Weights of a small GPT-style language model, trained from scratch on English Wikipedia.
Size: 11 layers, vocabulary 6311.
Training: a variant of Muon for these matrices, 481M tokens, 3666 steps.
Each number is 500 + 25 x the weight over its row's rms, rounded and kept within 0 to 999. Layers, rows and columns count from 0. Numbers have three digits each. The size before them is the row's rms in percent of the matrix's.

# down: layer 4 MLP down (transposed), 1920x384, rms 0.0856, rows 1424-1448, columns 0-127
# up: layer 4 MLP up, 1920x384, rms 0.0624, rows 1425-1448, columns 0-127
down1424 106:470468515521505468498486530530505487515468511523501489497502516540516487488522512488508463529458534517491489490475527470515530481435533504524494478525498515517518480533496443512482475475552476499476503498466471469494489548481474491506538510533538520524494518507442475499484468494492479438453512504482447485514483510532499523481479525541467490482489494551530512517508442482480446475499
up1425 097:488487483510497506465518487475460504480534467472520487516496507446499517433499478477514479512519499486519490540536470560516511491486501526543543478536512498453484498528489518468542546482534481493494518501484461488506510506555521468492457493506518489557455491528518516480496502463522482482488483488465511501477516510528488492470463525475505518505480498498498526476546555485466488518484
down1425 100:547541473536488500492530488494520494501530520550489488547496543470465489515518530503510499494492510524487492509485474490524468536484541460521538510509520508516501509497512470486529488493492493474503512492521473554488502523445535506479478538488481502503511452505483511541473452514483466462517507493501474568525499449504538510524497519517490489482457503520485479505469543508495491519494
up1426 090:528497496536473492484436537505491496484547503485505522471519543462534505491481480483473483456479464513535509476509494528485469503505487496511454475491502518523519533482502534516460467496529472506535511489463482502534468454515514493504516446481505502489450524546492479504457441492455525537511492559487496500454536528536527508504491508472509497477502467494543513499490523532486507550474
down1426 092:547497526510455519517473499499452503451503463500477467514522496495471526504530503543500493509487532517510503527546483497500497494478522509484510543511530486500515466488507523489494493517535454451502519535562480507538491551451469463476489460495465503500530502483474475491474512494510499435555466514517509532485480480504489511524502534495523512488495553516499501502485489536482483482517
up1427 099:460467472541501503463530528502509495505506495461509495465533491468508522488558428521497478516489507464464545496531538459519527498530501480476513497533496514497517516506499530466517530472516497492493499464483562550525433489478514461520488470518523533505494508537480488547493517526520523511451537532509548488504462503508511514487539495477498510527496492503552525497546555514454501517501
down1427 097:483468501483506506511509482492438510491491562572488526538525495521493475530476483519488547517495521507535503500453480507455537491474460480443508496495501486483521514478489495500501508486525480534450500548504448510464482527468480519485483537477512473465492525503505486497533541492478492491503471500484470467457533508485495482501484495508515515508499476488457504543466478518517483474464
up1428 115:511528453488474503475500516497505491510450494493527513507523537492475506466546429460465483499494468473511507482453521500502486493496513513483497498510532486466530519526502510464453469508493498511542499521506476483457491438455528510503482464549548502490487488510485495477499504548496498552507498520492531491500503494527478495498540432560470494552478493467525509498487502486496478495513
down1428 105:509486500453503501478514505475506531523469553461507523546528523476505493546497449445496472471514477505522506492507516496471528510488476530491494464538480486455490504493499421493453472507508499485541494504520511504534511490506462503516470522539524462512505492529488515532523485503506452503512510512505538472496489489537513546449506487496473508514472490491530466495494513495485490483498
up1429 096:505500501482494462509537468484456533446516487485513499486484553524517524531530504451466455534498483495477511475515484537455468531542481545531505524502505506479500462499516489517485473460501527497415532505506498552514452503483488495534479525462486504501501498446518504511452484554521509509457524529475528527526505522479496495485510517517488471506506526488475523515521518477535510508501
down1429 099:506499506522456510505479472506459447478468542534515478491448511499517466501527508495469471484506489472503467512521497498506485507458456476480492522494508460496484460523506498491499544461534508470527463494500493478478461518477478527501510512495507552527496476521510503559547484499495499504480515522530559531477500517556482516529504495503464498468487469522511499482515506467506468512516
up1430 098:483510475512499475516495494533522561492511462511552505539527503491494511481516485542501469459452507498491495514489464482509502452472473551476481537518502515534544504489507480499512512495497503511516499550485512510540495514511536477489550520462481521510505497489500452556501536492459507547489501453495511518469479504494478496439524482483526480484512515477510503555485459515508511459504
down1430 100:488494485468483481478526536539481501527517450504519505471498516452488492550505478498514530476532466501464510495518507466491527521491533488482470528518491536555511461514520504494487511459504498471498505522531468506502480515491469477477483480514496528542503483495467486528486484500471553509520496529539465471497495511457514510507460484527530512486519521518554501516476518512507518499513
up1431 086:538497523494512512514467491479507535543505497494506503465553504526506495503514507504552495468466508481516508528514495526475471523546529500472496492509520540542508503544471534537508547517514484493472519526524537487491528506497481482491515487508520486488504466515504501541498433453550546557471496511481533489500479454504487470508509501528471463483453474537445500576469525505502503476513
down1431 094:438514490514470460526487523492510521524538495504466517438491513507492548532520499500491460560486540535494485470523527535522541512477503478522487501529518503479498534478496534491467487501515502520510520473494486478502484489485494495508509491503525487522504509496458492494476499457527458525506466508489522558499534500488522514494455498546513474522490460488526488514460486507535524479483
up1432 101:496487498522527580515513519572495510479517486495500503513469517505509487470506487484500514499506550481488514499474485521559537550474478506496543498493469476461508493506524512510501501494473505492497470548499509533498500499499460522519473479472546477521489477510513490487469516482525524462473484525507535484540477492507494515467540527477505482510500466552497493535539489510490473490533
down1432 104:455529474486519520517487492491536494524499504499474528473509467493453538549506492488529479508526511479429475500454497513538444472527449484535501493497473546453527485482500507519510478496462491551494435500485502480525515496502505530482500541486517531472512500536471506492519462482524515526455524505522495512489533443447515582526491479524492481500498508499502468464478488484511502493478
up1433 103:502492460480515474466551510485474498481527509511522495524540514519512477474501477485461513485505472453533505560518443462476518526554505491505520522481534443479516481500519511472495475491487488508536527500541503476559473501493524516485483519476508530551487475498504499512509485463514466516511521492472509491539492528502487508513502529508521501539495436516559483466509492513515497518503
down1433 104:477502488536506517476455474476541492467505508464485509530506488471529464510494509528480463501503476458460488473525493524461518522458524493502451485461503486498472509495521508507475493489516546474499463511503491503506455517541500473476459511502452510559503506487491550490468530508513531461493482507532488503491519511477490496480476508495493489498476501496467527487517501536522476497521
up1434 104:476488445510502481500475509477449517515498456443510484509530500497505466506520519477493563529481516536508485497536502503516536541523515509558491468490515479526507529468519521486536508500484517535500489536495527494523497464482505525459563479492502507472456515497461480489521500520498481480471525509510492491508520506537528462525519546490498486470503498470524479507533513499533500518462
down1434 103:494435543515512508428477485513497496531501476489493473488520464499443489522499517483508486516485508550467481515514536508537481488476481471453496535530530500482521527476490521482508512504509510479469475535486497469476523473520521495477534507504524532487563539463506521495513497487496504472506515512486515502525497475493476519486503491445516497523488526464520497517500526487470457496505
up1435 099:473494493478494438545474522468455517477482525534532522479581506451510490524504509515482496497465476517515528526452492490555465501547502500540532504532532488572510524550512457526506419536507524510501505507492500487477521492576502469528477490502478483518506539524479462492466508485489531513565557527502473473509550492460495489497484502489516532510528472520517515489515514479489535491469
down1435 103:521489483484521520489508432506476530512447484488500479535489488521476498540547513478458510496485485504532485479531521510491519476462495497497491500554476523509466493513509519513460551477502543495514486531495517499540503496523468496475536496478484519533535501529467511472530506469513449547517526452534477509501500515540512529518490479503467494508512510522509536482536498537539504538547
up1436 096:490502486460479463546579450451554503508524490495464492511514525457503544518506522509505497484478534435490497491534491496489513474533501549478467445508472480520504502478492488542499479493497485547511486502534474507502550507498504476527480510490528500516509513485534543497508470543495468518488490494530498508554511511511469509489492491483492532507506493557499491505520520512512431506452
down1436 097:509460519512541505466488456550519466508492477509508507468512512480526517514498519512510462492504532467499505532551488516517507506497474528522491521514489480504518517534512497514514473535563502549522479502503505506466462471503492469478549497515531476483462491496497526524528501513488521501466474552480439475484463487496530538463512476486499506466511508487556528518506471498543504512486
up1437 094:510477515474469467505505517476474508523480502492477469490541468517488491497498468480449529487514467545469509510504522494497490480518447490459474561500490532392462508475483509486511488574504494491497497484498519477499490526500544492516487490510478535512527515507517480504515488497507500478478485506510532519523499528505471432485477529486515486516494521506493516516520499463523508503480
down1437 092:491515509529491516511524509498509513513507504503516447464481493492504507504493518468558500514523503471516537466514513465471507491516496522494483525510463476497474531494519496523473495529548498499520537483495494475524524506510536512495457506520501488476518511532507473501487498505502533463490477518467520484482516481440494517480503474469507564450517526490506456500492506530480479482459
up1438 104:499515483441499486510496531502500526462522482517499509527465524480511491500513482496464440505479538477552490515524453504486438483502518496486486503537495554436538480529496539460501501502512497486468459526506535551530500517500512514478518491497494483531497459519480543501527511463521480512464480493517488461500483501513503518508514501498491496497506519515494446511523516474509482496538
down1438 103:535483497522494491501530482490487495528515508501458495499465465467464524472516522493509498482499482507473474497515506518466510492463534541487536522507509506503482490519522507499495511543504482523544481522547521504531507486531504524510483479460514488517447476521495541475493454511502475496482433529497507452508521505537470506525519530524479510464511514482519473490507512535534521522484
up1439 093:511521521451489506485506486522495450565453491510498487528454551470527510512503497501484507467500467484501521546478519455494559530499518479495528528514449506531508546520497549504489539506540534470528469483480543461511462460531516482526510499505530547474528496450505528485477563462491499508506473515494526499471501535495500493544505505502478522434501516463510493532509512528490508521527
down1439 100:501500517492522540542525519503505476507491498483506509529504474526509475464463510556525463494545502500511528501497489518466497462506495529503495509553521510464505514544470533490491494459512519521525497483488489463468462519466515487469502493544478512541500491513478518537514510462505489497488512491514524522467511536499503467451482487484518525451427541467471543513530541481514497513516
up1440 107:529508510500551500493554501488516528483487475492494486500518482516512525483506477492475481493459489516466525493479511473504521527527494505467492473501473542494478524503517512477487484472509508503509474507526516460514485537496554490471474539507502548490464505494495549484490498482478560508476489509492473512525564525499517488485518500451520475516493528482469494492541512537447491546465
down1440 102:509515523484549488509507495538468515493502482494497475460520512528456508540517474525511515504538506488475442500514525496502467481518501525477506521478491523484483502475507496495500509500516498516518525516489497468461495462461496542502482471522470536499490465500461487503455474510510535456480482476563499485531445537550491517500502541523491441501510496509548490499472471519523527487502
up1441 093:488482527500476506506478509531525457489488478513506520538532501501529517469498527466498566496473491455468512484484486452504446501483535476490461507510480506532485482530486512500533441481540504507508538444526502540485493454533543481525523461479470483501509481509448456509512489480497488510513537475526482515488492491478498491498472449529496477493469443495498510495466511502496469463453
down1441 104:528567517506535484528527516472510509519483486523501478503493500516488497478481502533500484509507518500509524507488489535534504537562521566459456522485460495540466489484464507494490491492504495470518480529496469473499495495480477479514500484480504489514492468510504483508480502498466481487517519496483557509469527503499511502507538474479494527573512524498504497501533475488502492532492
up1442 108:540498533516489491523468513491479536486531507466540519526426489497495478460483507511504452485477464503472538470496495514473535516493429478511520449530490506507496477541509505424496512511496481482471529484510460521497538489465474517496518438487515489497497491440488467528498487505498464468523530494496512491491503506490519490523492471526499496510472488495436541567519503520538481501481
down1442 102:478483501501491486487485473492484512505502518500507490504516473559497495478455517480476503487512513493498492482510525490506517521503415496518535511515481518483533543503484512471479512560530517515492510435490518509506583467502528461479478511534533504463507511465444523487497489494540485470518495479471493540486448504489486541527529507511527511512463479500508503512493509475507528450527
up1443 105:517479508520507499518575495517500508483487488497494518483514500437473502437487505508511522552526517491494485518513462487453511524505514551443469508487494482509457466505506512495470461469486515466515509503517502473481484485528509543497486509507477479456444494508522533519513498490495523500498522513483469510483491531395522497504473500489542493514536549506485514502466453541533474480477
down1443 093:477517539460465515482538523495487511469493538507510514469486498521509487519500467515516501497509511511535481490482519491525531480517477513476506518482501510501477524504511429488468469492508511459518515471505466467497524512515498477486525487503496497446520496525500489469505504469501489472546465527476482546482427518534515510472537499513473502499522499530507542499486518488481569450472
up1444 098:490521539467491478479531534467488478502469455492481527527462508451468485554485527491497478476531489513477524505504499435493492505549493483480533527495486511474471505492530494480526541528548492473488482503507508491537490512495526522506450519483506534524491517500515540509497482481522520495523492477529499493496468474521462488488518450511464524454515480470476476480494468537480452480475
down1444 098:495449452524501520516521473483539479479557489499520507494489509465487492485486502532498516472509526493541550550481526497465511490495489498511480471484519474529504499493525510482508492490502507484480505513531481466479447526476515486528499493517506537498481475527501491512499521480528467478509520551513509493465488507475532478535538504507525499505475503469488453482477529470484520521472
up1445 087:461472456492507535480492516479481514442524505478520521495503455506493498492491487495513490497488535471481465508539508480497514492494496511516506495489513454521502480477492450537478511504490487478490560448464484492528501472511525452501519521486488484519502510501536530523478452579462556510494503491490539490491515521488464513493486447527491495498483548526504531517505479524484447516482
down1445 097:501513495508494537449517507478503483525503491512514511441484474486496510490499489498533473482540514505473515472522544518475481499510458439511498464517514507507461523499476518529510511520540478541516464473509455434521483510507496552496569466535441492510475507489483514490495520472516459532448486486501520464483484481495465509486515505529497489493484493446477447491538555514481492516491
up1446 096:475513506431494464495488474541471496527477533503493529536478527505495479485510481463527520490495485507477522552534504474520520504523483519498501482495517491523495555534486503506485533487498512491471468484519495508543495544491459505516487551488503511508469511478462561495479514473497501498522511482460507506541525523491485471535484491519482499485490535484468529539487497500533490512501
down1446 101:495466537529528520517500503532497506538519510474498470451519519512478535502480503490500521496481524520442491504439526484496502541437431533474523569513504452501509510500548495489469505522553512529507533487480520530482510514492493518505510430528511517477504494489477532510511493468492521468520501510483543484475508499540480484490513504558491522496456513477524503458498471528550487471542
up1447 097:520536479465501473497491488461465500444512494508493480486510469488469488504507527465492503477501510505525468508457507509529535475534497489528541494479495518467536496473497510495484545500475466497506486499455516503483509526472501497522532500503477465510478523509500469495505525537522495484504482486524448511482487491430462463513521483519493491491479469465540447469483498496516457475516
down1447 093:536524498478494540510516500479543503521529510512496496517483487511531477459493508468519531504466490509507515511499504490503542488493490481523535477504492480531479500507486484513563499479475506512521481520500460494523512493474473480520553483526516463499526518476529492504505499485519506483480517488485482497496499505466493447507490478474507505491554502496506490484513526492460451519535
up1448 106:506468466504519507536523508481509485525510472542503471523540456516544505492483480440521491495480529466471503514476505495523535478520505537483504483471494463501496482472492503514550493523507505517465522489519487491469491526507525485555578455482497432506502507455511495492450455543540489482490442463546449499526524511549504505499486506487533531509500470505512539492524483486550510488486
down1448 104:503531536478511503469479542478476482516499454511458506486525522510507499482517553486480510530513464518524441499502552513490524483498502503467471487492451514470497553510558490479505491510548474512507516472507488496494505491535538501517471487513493546495498427420479514498504499517474494495517520532502516499484557499482484503473469477514492471461452491464540483491481520464497482508517